config.toml
head_dim = 32
rope_fraction = 1.0
qk_norm = true
attn_scale = 0.177
bias = "none"
tie_embeddings = false
init_std_qkv = 0.0395
init_std_up = 0.0395
init_out_by_depth = true
lr_head = 0.00952
warmup_steps = 111
train_tokens = 144400000
steps = 4407
Each number is 50 + 15 x the weight over the matrix's rms, rounded and kept within 0 to 99. Layers, rows and columns count from 0.

# layer 3 MLP down (transposed), 640x160, rms 0.102, rows 61-104, columns 0-79
54 34 37 42 87 47 46 54 28 52 30 55 40 69 48 58 20 37 42 55 60 51 67 52 37 41 58 53 38 45 42 38 49 53 58 44 68 60 63 72 45 49 40 39 68 64 50 31 61 72 30 55 46 60 63 53 18 37 28 63 44 42 58 66 38 50 45 45 60 46 47 46 39 35 34 36 38 44 20 40
60 63 48 40 51 53 58 50 59 83 62 57 46 62 47 55 48 35 48 44 47 46 50 61 60 56 76 28 40 46 50 55 41 45 39 42 51 40 65 52 71 27 77 82 48 45 37 40 47 49 38 42 39 60 33 58 66 35 62 88 70 57 83 81 35 66 39 13 72 57 46 51 31 36 56 74 60 68 51 36
56 56 35 86 47 72 34 43 32 37 61 12 75 39 41 33 58 34 56 47 49 62 46 47 73 77 66 54 49 47 27 54 51 53 50 61 62 59 51 48 51 44 61 43 42 58 54 38 67 55 35 46 23 57 62 65 41 27 29 58 45 75 66 72 55 30 21 70 46 79 33 77 29 40 84 57 44 70 62 37
27 46 48 38 42 54 25 54 58 54 65 60 37 46 25 60 41 39 55 62 31 56 59 10 71 59 59 22 41 39 14 49 44 62 43 58 53 47 53 63 73 52 58 81 43 66 36 28 54 32 66 72 64 58 70 78 67 60 25 36 47 12 48 31 50 63 46 61 65 31 27 76 49 56 43 46 50 66 65 30
61 47 39 40 52 60 26 31 38 57 24 66 66 56 75 51 37 45 61 51 60 55 70 50 60 71 38 56 51 54 49 65 44 59 35 75 78 40 39 39 61 73 40 43 46 54 33 75 60 59 52 67 33 35 37 54 58 61 56 68 58 42 44 53 56 40 65 50 54 27 51 53 35 37 57 53 61 42 39 59
58 77 24 29 47 42 26 45 40 71 57 67 37 33 94 46 39 31 41 79 54 84 61 12 37 63 70 27 57 82 46 05 27 36 68 56 37 55 09 25 80 18 43 65 68 54 40 41 37 26 49 38 48 49 56 59 34 37 23 48 48 78 80 50 51 24 36 41 53 21 59 73 09 41 64 48 29 85 53 27
33 56 52 86 63 44 85 51 56 57 62 58 63 46 50 35 76 55 41 67 54 31 27 43 62 50 42 64 59 34 46 39 68 75 52 50 55 61 45 64 35 70 43 28 51 56 55 43 46 29 65 76 43 49 19 59 67 80 49 61 78 37 47 52 36 43 70 60 55 65 43 59 52 36 46 51 66 62 37 51
33 58 55 81 55 30 23 55 40 34 53 47 58 93 46 62 51 48 51 33 41 46 37 44 37 37 27 46 50 59 39 63 53 54 54 43 63 63 75 65 72 26 44 33 34 55 48 59 47 43 22 41 59 18 35 87 70 49 29 25 25 57 34 50 56 39 77 67 58 51 21 72 23 74 54 56 35 51 33 49
39 33 41 83 27 41 36 42 52 39 51 27 55 42 48 48 11 40 74 50 46 44 47 72 52 46 45 33 46 28 57 75 51 61 48 56 57 74 35 69 50 20 39 47 54 40 35 62 58 48 40 60 43 47 63 56 79 45 10 56 64 50 48 50 60 45 51 35 32 44 52 59 66 51 74 42 32 56 44 75
63 54 51 53 56 40 49 66 62 39 40 44 55 52 50 36 84 32 26 41 44 48 18 16 49 48 13 59 76 47 49 27 57 59 70 52 74 83 49 54 53 49 74 35 33 64 18 56 64 40 54 47 45 33 21 57 14 54 12 40 43 30 61 42 70 31 54 52 63 52 51 58 54 49 44 48 44 42 49 66
69 52 59 54 61 63 58 33 70 91 62 15 31 56 25 37 42 46 45 13 55 45 74 60 33 53 28 38 42 70 83 58 33 37 65 22 45 74 40 25 57 69 53 49 39 43 37 61 68 54 46 44 41 65 62 59 57 38 34 28 42 55 20 85 44 17 30 50 32 44 33 68 60 45 77 64 34 23 35 93
39 42 45 57 53 75 76 35 36 55 32 50 29 49 40 43 39 52 61 73 36 64 35 63 47 43 69 66 56 43 23 65 57 54 65 64 47 30 72 40 64 38 52 38 48 78 48 42 50 42 39 47 35 37 46 52 26 54 38 61 69 35 32 50 50 45 66 42 52 52 64 41 31 59 47 78 42 40 60 53
41 63 64 51 51 50 51 60 58 44 45 44 61 46 36 40 62 52 71 68 56 47 65 58 73 56 41 67 60 39 52 52 44 69 53 62 62 47 41 56 46 51 39 59 59 52 60 37 36 55 33 55 39 62 57 61 55 33 40 52 51 37 46 60 41 52 32 52 53 49 54 47 52 60 42 37 55 38 50 51
39 43 04 75 40 61 47 64 61 58 52 71 28 44 26 59 62 53 38 50 60 54 57 59 56 40 44 27 43 53 50 38 51 45 53 58 40 47 46 66 32 69 22 78 26 35 47 86 72 48 35 42 50 66 36 56 38 70 62 72 87 46 18 48 53 65 45 50 56 57 75 77 77 56 44 51 51 58 73 57
53 47 28 37 71 51 50 27 30 59 76 66 57 60 45 54 72 55 53 30 28 64 67 71 44 41 40 67 47 49 53 46 41 77 43 44 65 40 44 40 43 36 62 51 44 68 33 88 50 34 44 57 64 42 44 39 56 36 63 30 36 66 47 33 31 55 42 62 47 58 59 14 56 67 43 66 54 67 18 73
60 46 48 53 57 53 70 66 45 46 47 27 71 52 45 36 46 34 69 15 62 22 38 69 53 52 43 43 52 36 45 68 59 46 58 62 36 58 59 53 45 31 45 57 36 45 45 52 43 25 39 60 60 38 55 62 49 57 57 61 47 40 52 62 48 48 51 32 61 57 33 74 44 44 51 48 45 70 10 38
60 64 50 50 36 28 64 75 45 53 53 56 32 45 68 44 46 48 55 51 35 66 57 59 51 59 42 49 30 49 53 70 43 48 49 54 60 54 48 51 39 62 43 66 36 45 56 61 45 33 44 44 45 51 58 50 50 60 46 32 47 44 31 61 69 53 52 58 43 67 56 36 16 52 39 46 45 56 57 51
34 50 34 54 48 56 71 29 75 59 63 56 74 60 56 44 70 74 69 45 24 37 59 25 92 54 59 59 47 49 72 45 72 62 51 48 36 38 40 62 64 18 60 47 56 22 64 57 59 38 48 76 23 58 40 64 18 59 58 54 34 68 26 60 44 71 54 52 18 47 74 48 47 45 34 61 53 60 54 40
64 53 38 63 46 50 23 43 46 40 37 40 65 65 49 59 71 55 40 55 47 20 49 52 57 51 40 43 57 47 57 72 35 65 25 67 43 44 59 32 28 29 56 74 50 63 47 78 27 80 53 43 45 28 65 84 42 10 54 63 44 60 86 48 39 46 70 45 42 42 48 44 49 54 49 18 56 66 61 56
78 69 70 52 41 48 48 41 52 72 59 57 49 88 57 48 41 61 91 47 74 61 79 34 35 52 57 60 39 55 65 60 23 63 68 64 50 54 65 88 42 64 74 42 20 56 29 67 27 37 57 52 83 52 22 42 41 75 27 73 45 56 59 51 71 98 44 62 67 76 39 42 42 28 41 53 69 42 70 36
85 54 32 41 71 37 76 36 43 69 35 67 38 73 39 26 48 52 33 33 35 42 48 50 46 47 49 44 62 19 46 43 81 69 52 35 61 58 54 46 38 71 47 42 52 66 48 31 59 53 47 51 53 53 77 46 68 59 38 48 25 57 49 39 51 66 50 44 29 68 51 45 39 45 41 66 72 51 77 55
46 46 38 55 44 50 67 40 35 65 64 42 60 58 61 35 42 58 46 49 54 27 41 44 41 69 78 77 74 32 31 31 67 38 47 48 43 38 52 45 81 65 73 80 58 24 23 52 49 45 71 65 70 49 49 68 48 63 48 57 50 64 49 60 45 76 21 42 28 56 53 62 31 62 35 67 00 65 27 64
51 35 52 40 41 61 44 73 33 60 69 73 68 60 53 37 57 60 61 34 61 54 47 62 38 52 53 30 55 42 40 61 55 63 50 43 74 35 42 54 44 49 34 69 56 07 50 40 68 45 70 46 24 57 38 33 62 41 47 31 48 50 27 81 55 63 39 32 62 57 49 46 61 53 40 31 65 98 53 88
51 45 52 41 89 64 71 35 48 33 82 50 60 37 57 66 33 46 55 62 30 68 56 48 61 59 47 48 45 52 58 68 52 39 40 56 60 70 40 37 73 37 45 67 50 40 51 45 61 42 57 41 47 45 33 34 53 19 50 40 18 41 57 61 58 52 31 45 44 62 53 41 51 27 54 46 55 56 59 32
49 56 34 80 49 63 60 59 28 30 82 54 54 44 90 55 41 34 43 79 16 56 59 62 49 61 30 58 53 78 43 47 38 31 32 29 35 44 54 53 76 65 36 34 66 77 62 48 48 54 38 71 39 76 31 51 43 83 80 10 39 51 28 53 50 33 32 50 54 51 46 66 38 42 73 64 56 20 56 78
39 55 63 47 48 66 58 26 50 42 53 52 66 69 56 37 34 44 65 84 91 72 69 57 28 73 36 69 36 32 45 39 40 41 63 53 69 69 58 39 47 44 34 61 55 36 58 35 46 60 40 60 44 29 56 62 31 41 50 28 50 53 32 37 77 45 31 46 32 39 40 50 07 62 57 52 45 40 43 23
49 64 55 17 21 44 59 49 36 41 21 37 76 42 47 30 66 39 47 43 41 33 21 73 20 41 26 35 48 51 25 67 50 64 22 56 64 29 34 69 17 74 41 18 59 33 59 38 26 22 61 33 38 87 23 48 37 59 48 61 59 75 67 57 42 52 53 60 34 39 47 46 44 48 84 88 43 67 54 56
34 51 41 49 59 43 42 69 36 52 31 77 69 64 44 76 81 54 54 67 33 47 25 74 53 29 63 49 36 46 40 48 65 35 65 81 43 33 56 55 40 43 29 39 62 48 73 33 35 76 48 60 57 49 30 35 51 45 52 59 48 63 14 18 44 68 77 72 50 66 46 34 76 42 74 67 50 37 79 49
41 79 37 66 60 37 21 59 44 49 39 54 48 62 29 45 65 54 30 35 61 43 36 47 32 16 84 67 35 58 48 74 33 24 40 50 31 32 56 56 45 32 36 82 58 31 42 30 38 49 53 85 78 62 57 60 99 48 47 46 44 62 78 47 38 72 78 58 51 08 18 59 42 25 70 95 49 64 26 78
58 39 42 61 69 64 46 56 47 45 62 65 65 22 21 38 49 60 27 51 42 21 69 50 42 69 44 72 36 35 77 68 43 20 54 44 69 43 42 44 44 70 32 72 72 57 38 58 63 52 55 67 37 62 45 63 44 13 58 25 38 57 21 87 38 59 45 50 54 60 40 70 24 62 10 32 48 69 37 57
46 19 39 52 48 48 29 47 36 31 31 67 61 62 58 56 77 29 37 65 47 47 57 47 42 51 56 50 42 61 53 32 55 70 55 44 41 43 37 41 41 28 36 18 59 56 52 49 47 70 61 51 72 43 49 33 50 43 50 48 57 49 38 54 36 73 29 57 61 69 37 39 43 41 62 24 60 48 51 72
57 70 45 59 41 28 43 45 59 42 72 59 54 59 38 23 41 41 59 33 48 57 56 50 37 33 56 52 45 38 49 35 64 46 40 48 46 65 42 66 46 38 26 50 53 65 17 39 30 66 45 71 63 64 49 46 38 43 81 45 63 51 48 62 52 73 64 54 57 56 23 49 47 63 51 63 37 46 70 48
72 72 32 24 53 52 34 48 31 67 73 43 55 17 44 55 32 71 42 66 41 42 59 56 72 61 52 64 60 52 58 32 49 58 50 70 49 36 52 28 54 52 48 41 72 45 61 43 49 22 53 66 40 57 43 54 49 62 42 43 49 39 56 46 56 58 32 44 66 47 44 34 39 30 60 30 20 61 51 29
72 52 54 46 66 33 65 52 44 16 17 56 61 59 86 50 67 54 75 82 55 36 41 55 61 77 33 16 46 45 27 50 40 64 67 50 46 40 40 36 51 68 62 34 35 47 60 38 38 71 91 48 58 46 56 61 19 58 17 42 60 44 63 21 46 37 54 25 40 38 45 55 50 33 36 45 44 62 72 44
76 54 62 53 67 42 39 51 62 53 66 37 32 48 54 57 55 50 46 61 24 53 83 43 32 58 52 38 59 58 40 30 38 48 57 56 65 56 70 43 60 41 31 44 85 31 34 42 56 74 37 70 45 39 48 19 42 53 71 73 74 55 61 53 59 28 46 59 29 39 56 61 75 21 69 26 42 47 74 41
74 41 40 56 23 45 35 64 40 51 29 32 63 39 63 55 62 54 51 80 55 55 64 52 49 61 42 32 40 40 44 48 89 66 42 63 48 43 61 77 72 46 37 72 57 65 15 65 45 71 50 48 48 54 54 97 78 53 46 48 58 46 61 66 46 51 47 49 57 46 60 31 49 50 35 35 53 31 53 43
33 28 28 47 46 29 50 60 62 23 49 61 50 69 62 47 57 51 43 22 51 60 34 64 50 67 62 45 56 38 54 69 26 21 45 84 59 65 57 60 35 55 49 50 44 30 55 53 52 63 52 66 38 60 44 56 41 56 63 49 38 52 46 58 46 62 57 51 46 43 33 60 56 60 36 77 35 57 54 44
40 71 50 61 40 54 54 59 60 49 46 57 53 71 55 59 70 70 26 38 25 67 49 31 40 53 54 25 63 43 59 59 50 64 48 55 47 58 69 67 51 36 40 40 51 61 56 56 67 44 47 36 52 59 34 59 39 65 74 38 53 50 73 63 32 70 43 37 52 46 56 30 47 70 53 62 43 45 58 38
66 40 63 28 62 56 42 41 28 74 69 45 57 59 50 56 52 71 55 65 41 30 76 56 61 50 24 45 24 45 51 51 40 47 42 46 24 39 76 52 51 64 68 44 40 57 74 79 43 43 67 60 46 56 55 64 49 49 71 46 50 60 46 70 69 57 28 67 23 40 31 49 50 50 42 76 29 27 39 53
41 39 58 29 58 34 63 46 28 40 32 37 54 64 56 26 50 52 64 68 70 48 65 70 26 34 58 45 72 72 45 45 23 35 55 36 55 50 80 73 43 72 52 61 46 56 42 59 54 76 57 59 63 72 65 72 63 49 46 47 24 25 55 56 46 27 40 45 56 59 53 58 52 52 51 44 58 42 39 51
52 39 39 38 75 61 55 54 36 35 44 78 54 56 59 85 47 42 79 51 63 35 40 49 75 88 35 51 58 62 63 30 56 32 55 65 69 59 28 55 49 48 46 46 50 61 47 36 60 76 19 46 53 41 63 56 42 64 54 54 84 66 17 43 45 22 71 40 29 47 59 52 56 49 27 48 44 20 21 65
40 59 71 42 71 46 47 54 31 31 52 49 55 65 48 88 57 58 68 84 46 29 37 76 31 81 62 51 52 41 20 61 37 63 57 48 21 38 30 77 47 53 39 47 39 58 41 34 58 49 32 77 50 52 66 25 40 42 68 23 63 41 68 35 19 38 73 46 67 65 45 53 53 31 50 78 73 52 47 62
62 28 45 45 51 51 41 65 36 34 36 40 56 76 49 48 51 42 37 48 43 42 37 47 56 38 64 48 59 43 51 71 57 75 44 47 53 48 52 49 47 51 34 57 58 60 41 60 40 54 56 38 57 41 40 70 44 55 23 59 32 75 47 44 34 55 52 50 51 53 23 34 44 80 63 50 59 50 42 57
50 53 73 36 53 51 53 99 51 64 70 71 47 81 01 59 54 40 66 22 55 35 67 61 44 61 44 34 31 45 32 18 39 27 50 46 54 43 44 78 77 40 42 53 40 30 79 57 70 30 63 60 59 45 38 37 64 30 42 62 70 66 60 54 33 51 69 74 60 43 30 56 24 52 62 33 48 40 76 42
# layer 3 MLP up, 640x160, rms 0.0769, rows 62-105, columns 0-79
20 59 49 45 68 41 22 35 55 45 46 60 51 56 53 30 33 46 84 77 59 44 55 56 89 47 67 31 57 73 50 63 57 49 41 45 70 55 43 37 67 36 73 46 55 76 74 71 63 70 52 47 46 34 68 50 56 57 11 34 37 83 66 26 91 40 45 52 43 49 63 39 63 55 71 62 28 52 63 58
33 35 49 40 47 69 46 56 28 63 25 35 59 45 38 36 80 76 20 69 42 56 76 65 51 15 50 43 31 72 56 30 26 56 37 14 17 34 44 58 64 22 46 65 54 57 50 27 57 75 50 63 35 38 29 73 43 50 19 74 49 49 35 40 54 42 43 39 73 53 67 65 70 51 30 57 40 70 84 73
48 58 57 43 50 97 43 46 49 46 37 56 45 26 68 57 53 35 53 28 34 55 61 35 64 53 47 68 46 43 46 71 64 56 40 57 39 42 43 43 81 56 58 67 43 77 63 54 43 24 39 62 54 82 47 58 31 43 47 49 22 48 63 51 23 59 36 58 14 27 48 47 35 83 51 32 20 42 41 31
53 49 59 56 23 58 65 51 52 49 38 40 48 51 69 26 53 52 52 69 66 38 30 40 33 62 39 27 59 76 47 65 44 25 29 55 36 55 55 55 69 58 43 55 56 63 61 74 57 29 74 51 38 28 45 55 56 63 40 45 56 76 46 70 62 72 56 38 66 36 52 69 48 66 36 53 45 43 53 59
25 27 67 44 47 34 76 68 40 44 59 46 54 73 14 55 64 47 64 42 59 56 38 66 64 55 45 66 52 35 32 58 59 43 22 45 52 57 82 66 42 68 58 46 56 54 35 66 62 50 46 48 50 37 65 59 50 57 46 40 64 30 29 34 33 59 63 49 45 48 62 29 82 59 45 53 59 29 36 71
69 52 52 49 56 58 47 38 32 47 43 57 48 40 59 46 59 35 69 79 39 54 63 54 46 44 65 30 29 67 51 49 61 48 11 80 38 55 56 55 62 46 54 45 53 52 72 24 42 83 46 09 40 48 61 29 34 50 34 23 64 42 41 28 54 37 59 67 62 49 70 51 37 68 60 61 65 41 43 41
46 52 48 52 57 74 44 51 58 62 44 60 41 51 30 63 50 57 91 58 41 74 56 59 66 51 69 44 51 35 56 56 52 32 42 78 50 53 48 34 24 40 26 75 38 61 33 48 74 26 30 32 58 72 59 42 70 13 44 51 55 50 57 47 69 87 52 53 46 50 55 37 31 50 43 54 61 38 80 78
34 31 50 60 22 67 27 57 38 58 37 46 50 47 61 40 57 39 53 66 56 42 76 62 27 39 46 60 53 51 54 97 41 52 53 49 64 51 40 32 39 30 67 53 42 45 54 64 95 55 36 58 42 50 44 77 56 52 29 36 36 37 82 46 67 55 72 76 33 43 46 49 34 61 52 58 35 54 63 34
54 60 61 41 55 41 42 83 45 49 63 53 55 37 54 17 43 55 50 56 43 37 41 61 21 64 66 48 37 59 61 46 51 40 26 46 23 67 28 62 48 52 65 53 40 70 57 53 50 60 29 43 68 88 76 34 60 34 46 44 57 36 64 41 38 54 51 43 48 46 48 38 60 63 55 43 64 24 52 49
13 58 41 53 55 45 56 40 53 39 51 34 44 35 54 43 78 24 24 84 36 63 65 45 69 38 62 86 45 46 52 44 40 48 34 61 29 49 54 55 60 39 31 51 69 54 75 40 50 40 64 40 27 76 47 83 54 35 62 52 65 53 52 73 55 42 45 53 57 56 60 62 76 63 44 57 18 39 63 60
62 61 64 26 57 67 58 46 35 51 64 61 40 79 19 66 48 69 46 39 59 41 36 36 47 27 43 61 60 99 38 22 38 58 34 62 53 52 54 35 69 44 54 38 53 50 57 64 37 72 33 35 66 43 50 48 65 55 47 50 30 49 33 68 43 53 45 12 69 60 78 30 35 18 52 51 51 58 48 35
53 49 44 51 41 16 30 41 51 59 70 44 25 49 73 46 34 64 46 47 43 43 32 65 41 47 29 73 43 53 42 34 46 59 40 57 56 08 59 44 77 41 46 64 65 32 44 56 56 77 40 55 60 55 64 40 71 38 26 52 60 62 45 71 64 42 52 26 60 71 49 63 78 63 59 58 37 25 50 30
53 54 45 67 48 76 45 32 52 40 31 82 68 58 69 40 66 68 50 61 58 17 54 56 52 28 69 60 48 78 60 29 22 67 35 25 25 61 22 67 16 31 42 47 25 57 46 70 66 26 69 58 65 78 33 50 53 78 35 84 29 67 22 48 61 40 33 55 60 84 72 39 69 50 56 39 50 58 65 32
64 59 31 68 54 54 61 52 51 33 49 29 22 65 40 35 48 53 46 24 30 74 47 47 44 33 44 33 57 59 61 39 68 40 72 73 55 65 49 32 37 29 59 48 38 37 32 38 52 58 50 88 52 31 48 32 68 58 63 22 42 50 20 46 55 59 57 37 51 42 61 42 24 62 80 49 71 57 57 62
56 63 43 59 77 42 45 60 48 64 08 44 51 32 24 36 33 31 54 84 41 62 55 46 55 73 42 51 60 43 53 63 63 66 75 51 45 31 53 59 66 19 53 61 69 42 61 39 50 17 40 53 72 21 33 51 49 35 47 32 46 46 10 39 44 38 28 36 61 42 66 35 54 24 57 46 78 46 67 44
46 45 61 30 41 61 29 36 75 20 46 60 75 65 29 49 15 44 36 58 57 39 42 35 61 54 16 43 68 58 64 55 50 56 51 16 54 55 71 36 45 39 43 49 52 50 67 33 46 47 58 37 47 42 36 97 52 51 23 41 37 56 45 41 62 36 58 50 60 61 58 48 73 52 50 67 61 23 39 62
40 42 56 50 41 69 27 82 28 60 28 52 30 40 39 64 50 56 65 62 67 69 58 83 40 21 48 62 54 72 22 17 37 58 63 42 61 44 70 46 46 75 53 44 34 65 36 49 54 58 39 53 68 68 40 31 56 48 40 47 67 43 24 52 43 57 58 38 68 61 86 48 61 48 35 48 45 60 41 65
35 37 61 50 26 66 59 42 53 54 72 67 68 55 79 71 46 39 51 84 28 67 56 52 68 40 53 67 49 46 54 40 57 59 49 59 71 19 32 57 47 54 38 57 34 40 46 49 68 27 53 50 43 55 69 33 49 78 53 32 79 63 56 46 65 51 36 70 77 23 35 34 54 57 18 69 32 77 76 84
44 32 12 47 55 30 30 48 48 46 69 38 91 14 60 75 63 48 51 66 63 75 72 62 45 69 69 48 26 52 61 62 68 68 51 60 68 53 57 47 47 38 51 69 49 42 45 65 33 32 43 31 68 27 55 45 26 69 71 80 48 47 75 48 53 51 74 55 29 44 60 46 32 38 65 61 27 34 73 21
52 42 55 60 64 49 03 58 32 51 29 67 33 45 64 77 58 51 50 28 13 37 83 24 48 43 62 46 57 58 55 63 45 41 36 60 27 23 43 29 55 34 69 58 65 52 51 48 57 34 71 56 75 80 44 58 67 40 68 52 37 25 56 45 47 45 67 23 55 62 82 58 08 61 63 42 35 63 45 80
38 71 57 71 51 46 40 53 40 73 57 77 00 19 63 50 58 44 66 21 49 30 48 37 37 73 57 65 58 36 64 41 54 50 56 43 50 60 60 37 44 12 32 49 54 57 54 44 41 11 34 62 49 17 44 35 60 34 36 55 64 71 90 36 43 83 18 41 32 41 50 68 30 59 24 54 28 40 47 52
33 46 45 46 52 38 58 50 58 50 09 55 15 64 70 41 64 29 56 32 67 55 64 39 63 41 53 58 47 55 51 39 34 49 47 66 71 66 46 62 56 47 28 40 57 47 72 50 47 73 53 64 52 26 25 48 29 48 64 23 42 54 61 44 31 50 69 28 52 37 64 42 44 21 60 46 48 60 39 43
47 42 62 58 49 26 75 56 45 53 38 26 36 45 55 57 66 43 70 56 77 48 40 69 49 47 53 37 55 40 43 48 51 25 65 66 40 55 65 58 26 45 55 85 36 68 34 76 63 53 39 55 52 41 34 48 46 48 64 59 70 44 53 17 43 34 44 31 51 45 31 79 52 83 63 55 22 55 15 54
58 79 56 59 46 93 56 64 24 35 42 44 51 60 56 50 51 59 58 48 58 57 30 42 49 49 45 31 56 34 67 69 63 65 67 54 33 43 52 38 72 52 43 57 39 56 44 56 65 64 22 38 33 77 59 57 61 32 49 53 35 40 45 35 56 57 53 76 46 34 55 65 47 65 38 66 33 53 49 66
38 38 52 39 37 42 21 47 47 46 59 70 83 38 44 74 51 52 38 19 45 56 48 49 54 44 52 56 53 63 36 61 60 62 44 49 50 61 69 21 58 36 53 76 65 59 37 46 44 47 47 64 42 26 51 50 55 38 50 48 41 52 66 75 31 55 36 42 49 57 31 48 49 41 67 71 62 50 74 53
48 64 56 53 19 44 49 44 43 25 51 47 48 63 53 51 29 51 40 56 62 09 36 26 57 50 41 51 31 53 63 28 26 61 21 59 47 38 70 64 55 35 30 75 46 35 36 82 62 41 56 48 28 42 78 63 48 54 80 49 52 59 28 23 30 52 56 59 48 40 68 44 42 85 77 50 48 33 50 78
58 63 59 47 56 54 61 44 68 27 61 63 62 28 40 36 77 41 38 55 60 44 85 74 52 49 53 34 42 38 53 70 73 64 24 49 64 22 45 64 62 30 26 59 27 53 49 62 36 71 35 40 62 50 36 67 51 56 63 49 44 48 55 65 63 44 74 35 24 67 63 51 54 67 57 76 20 37 42 53
49 27 76 59 68 54 51 69 29 45 73 38 78 55 52 72 44 20 52 76 65 34 72 34 53 45 57 56 19 63 48 16 41 63 42 49 59 40 46 50 49 60 66 37 51 56 50 57 42 68 63 36 47 69 65 52 48 62 48 52 84 39 52 48 52 29 62 41 42 45 43 43 91 44 59 58 46 55 65 49
47 47 25 68 38 53 63 62 23 51 21 39 31 50 46 57 30 63 52 43 81 43 41 62 74 68 26 30 35 66 54 50 75 42 40 63 53 41 66 43 47 64 54 58 67 43 47 72 66 56 64 62 45 26 56 51 38 40 61 48 76 76 28 53 63 31 53 59 59 46 64 63 76 56 17 31 38 73 44 52
38 38 60 47 53 52 59 62 69 50 35 74 45 61 36 42 59 42 37 33 61 38 78 59 67 51 53 67 56 45 65 39 39 58 61 61 53 60 36 32 62 61 38 51 30 23 36 48 59 38 30 57 63 75 52 53 60 41 43 78 49 67 46 50 52 46 62 16 76 34 62 29 71 49 69 48 67 19 56 36
50 41 65 73 61 34 48 26 51 40 37 52 45 57 46 26 55 55 56 56 38 65 29 19 60 26 42 54 62 66 53 54 32 65 21 69 52 52 52 63 61 55 55 50 42 46 47 44 59 09 69 54 70 48 57 23 43 32 78 51 58 59 56 47 60 39 64 15 61 64 64 36 38 63 21 60 49 27 52 49
55 78 50 46 47 57 59 35 63 28 38 39 57 75 60 47 47 48 43 38 48 44 53 50 71 54 48 44 30 68 65 28 47 65 48 48 43 48 47 70 72 48 51 54 27 28 40 66 46 49 31 51 41 39 54 53 62 46 63 66 41 48 42 37 78 74 75 38 45 47 34 73 33 54 51 52 31 67 67 46
36 44 47 52 23 34 20 21 74 78 32 39 58 49 54 64 33 70 45 44 43 47 57 55 39 58 41 40 59 64 59 42 40 59 41 30 64 80 71 43 58 38 54 47 47 38 40 48 63 32 35 59 27 46 59 61 77 76 71 68 54 71 52 59 53 44 48 52 58 51 68 61 65 47 48 23 89 51 48 61
59 65 37 19 43 67 80 70 51 53 47 66 42 35 74 68 37 71 23 39 43 41 37 32 54 45 63 69 74 40 40 76 37 35 30 79 61 41 46 39 49 55 56 51 55 51 54 33 72 60 67 75 23 44 48 88 73 35 76 55 69 62 49 66 54 59 58 47 41 37 69 72 52 46 53 49 20 65 63 52
41 34 66 31 66 67 23 74 38 52 82 74 71 62 73 41 52 46 42 40 51 50 60 50 60 37 41 79 32 38 42 53 80 19 48 50 44 23 40 43 27 53 54 58 69 32 53 41 46 49 68 27 31 56 48 25 58 36 54 63 61 46 36 51 67 35 53 66 77 45 66 51 62 63 45 56 54 38 55 86
50 36 70 58 49 53 45 57 69 68 53 58 42 52 50 71 52 49 55 57 41 63 59 65 68 38 63 37 50 43 36 59 39 67 60 33 00 48 54 41 55 55 32 60 65 49 56 68 48 52 71 26 48 71 41 43 48 33 74 55 46 47 47 53 63 69 44 52 57 61 57 32 56 42 54 24 07 31 61 70
72 55 52 52 19 66 51 47 52 49 51 73 81 39 29 11 58 38 43 40 43 46 57 50 33 48 52 62 43 53 28 31 64 40 62 49 27 76 58 47 39 44 59 68 21 71 12 79 38 53 47 19 46 49 39 95 48 47 63 48 45 29 50 66 66 57 30 61 46 32 57 74 67 65 26 50 27 67 63 79
70 41 23 62 32 58 71 54 50 30 53 53 38 40 34 76 40 25 55 23 68 45 57 64 72 57 62 46 37 31 41 47 40 68 87 41 44 43 38 62 45 39 38 67 41 61 64 32 48 46 58 63 52 41 39 43 57 46 46 56 44 50 52 42 35 46 28 35 65 55 51 43 62 21 66 29 64 28 41 58
54 51 56 35 46 66 27 51 85 59 63 67 52 52 54 50 36 64 53 68 42 39 36 56 40 52 52 51 46 52 52 63 51 47 62 39 81 64 34 36 50 40 55 46 72 57 45 41 60 56 60 37 54 67 66 59 32 35 72 39 64 49 57 70 60 53 59 57 63 51 58 32 44 46 43 44 38 53 24 24
39 68 63 68 75 46 25 57 51 45 38 36 51 27 39 53 37 68 82 60 60 49 46 56 71 69 57 31 34 48 49 57 60 54 22 59 46 44 17 46 47 30 46 68 60 42 70 64 34 48 44 38 98 08 43 62 67 53 16 41 45 46 76 49 85 23 50 26 49 39 64 36 44 20 35 55 69 46 62 56
45 52 55 44 38 13 64 53 48 65 80 46 32 59 53 39 49 45 52 60 55 50 69 76 40 41 68 39 45 61 34 59 64 53 52 59 42 62 46 29 40 31 66 56 60 53 33 42 62 43 27 50 60 25 36 55 32 30 45 38 39 60 46 23 35 53 63 42 42 69 78 48 56 54 75 74 59 49 36 18
68 61 51 49 40 65 36 53 36 37 53 43 45 62 72 67 43 53 43 76 31 29 46 37 36 48 52 59 75 26 44 48 49 70 48 29 14 45 57 56 52 39 69 52 42 42 62 40 34 34 28 62 54 53 68 66 66 63 51 57 71 47 29 50 65 62 40 38 53 24 66 40 35 37 36 60 50 50 54 83
64 34 32 49 47 38 53 45 56 44 61 54 36 49 83 49 57 17 53 52 46 51 42 54 63 34 53 38 68 72 30 56 71 30 62 29 66 58 54 42 42 38 45 34 29 39 47 66 71 67 32 46 59 52 56 60 38 31 34 54 33 57 57 51 37 41 42 52 43 41 56 48 71 38 77 56 55 69 68 58
66 40 22 63 62 61 31 60 24 61 39 60 62 41 58 60 80 35 55 86 17 49 24 38 49 56 46 39 39 44 24 33 28 69 49 58 00 39 41 23 35 62 74 73 53 57 58 35 48 32 42 27 68 67 31 40 57 61 51 43 64 65 69 27 68 58 51 63 39 46 80 62 27 28 65 13 56 30 34 60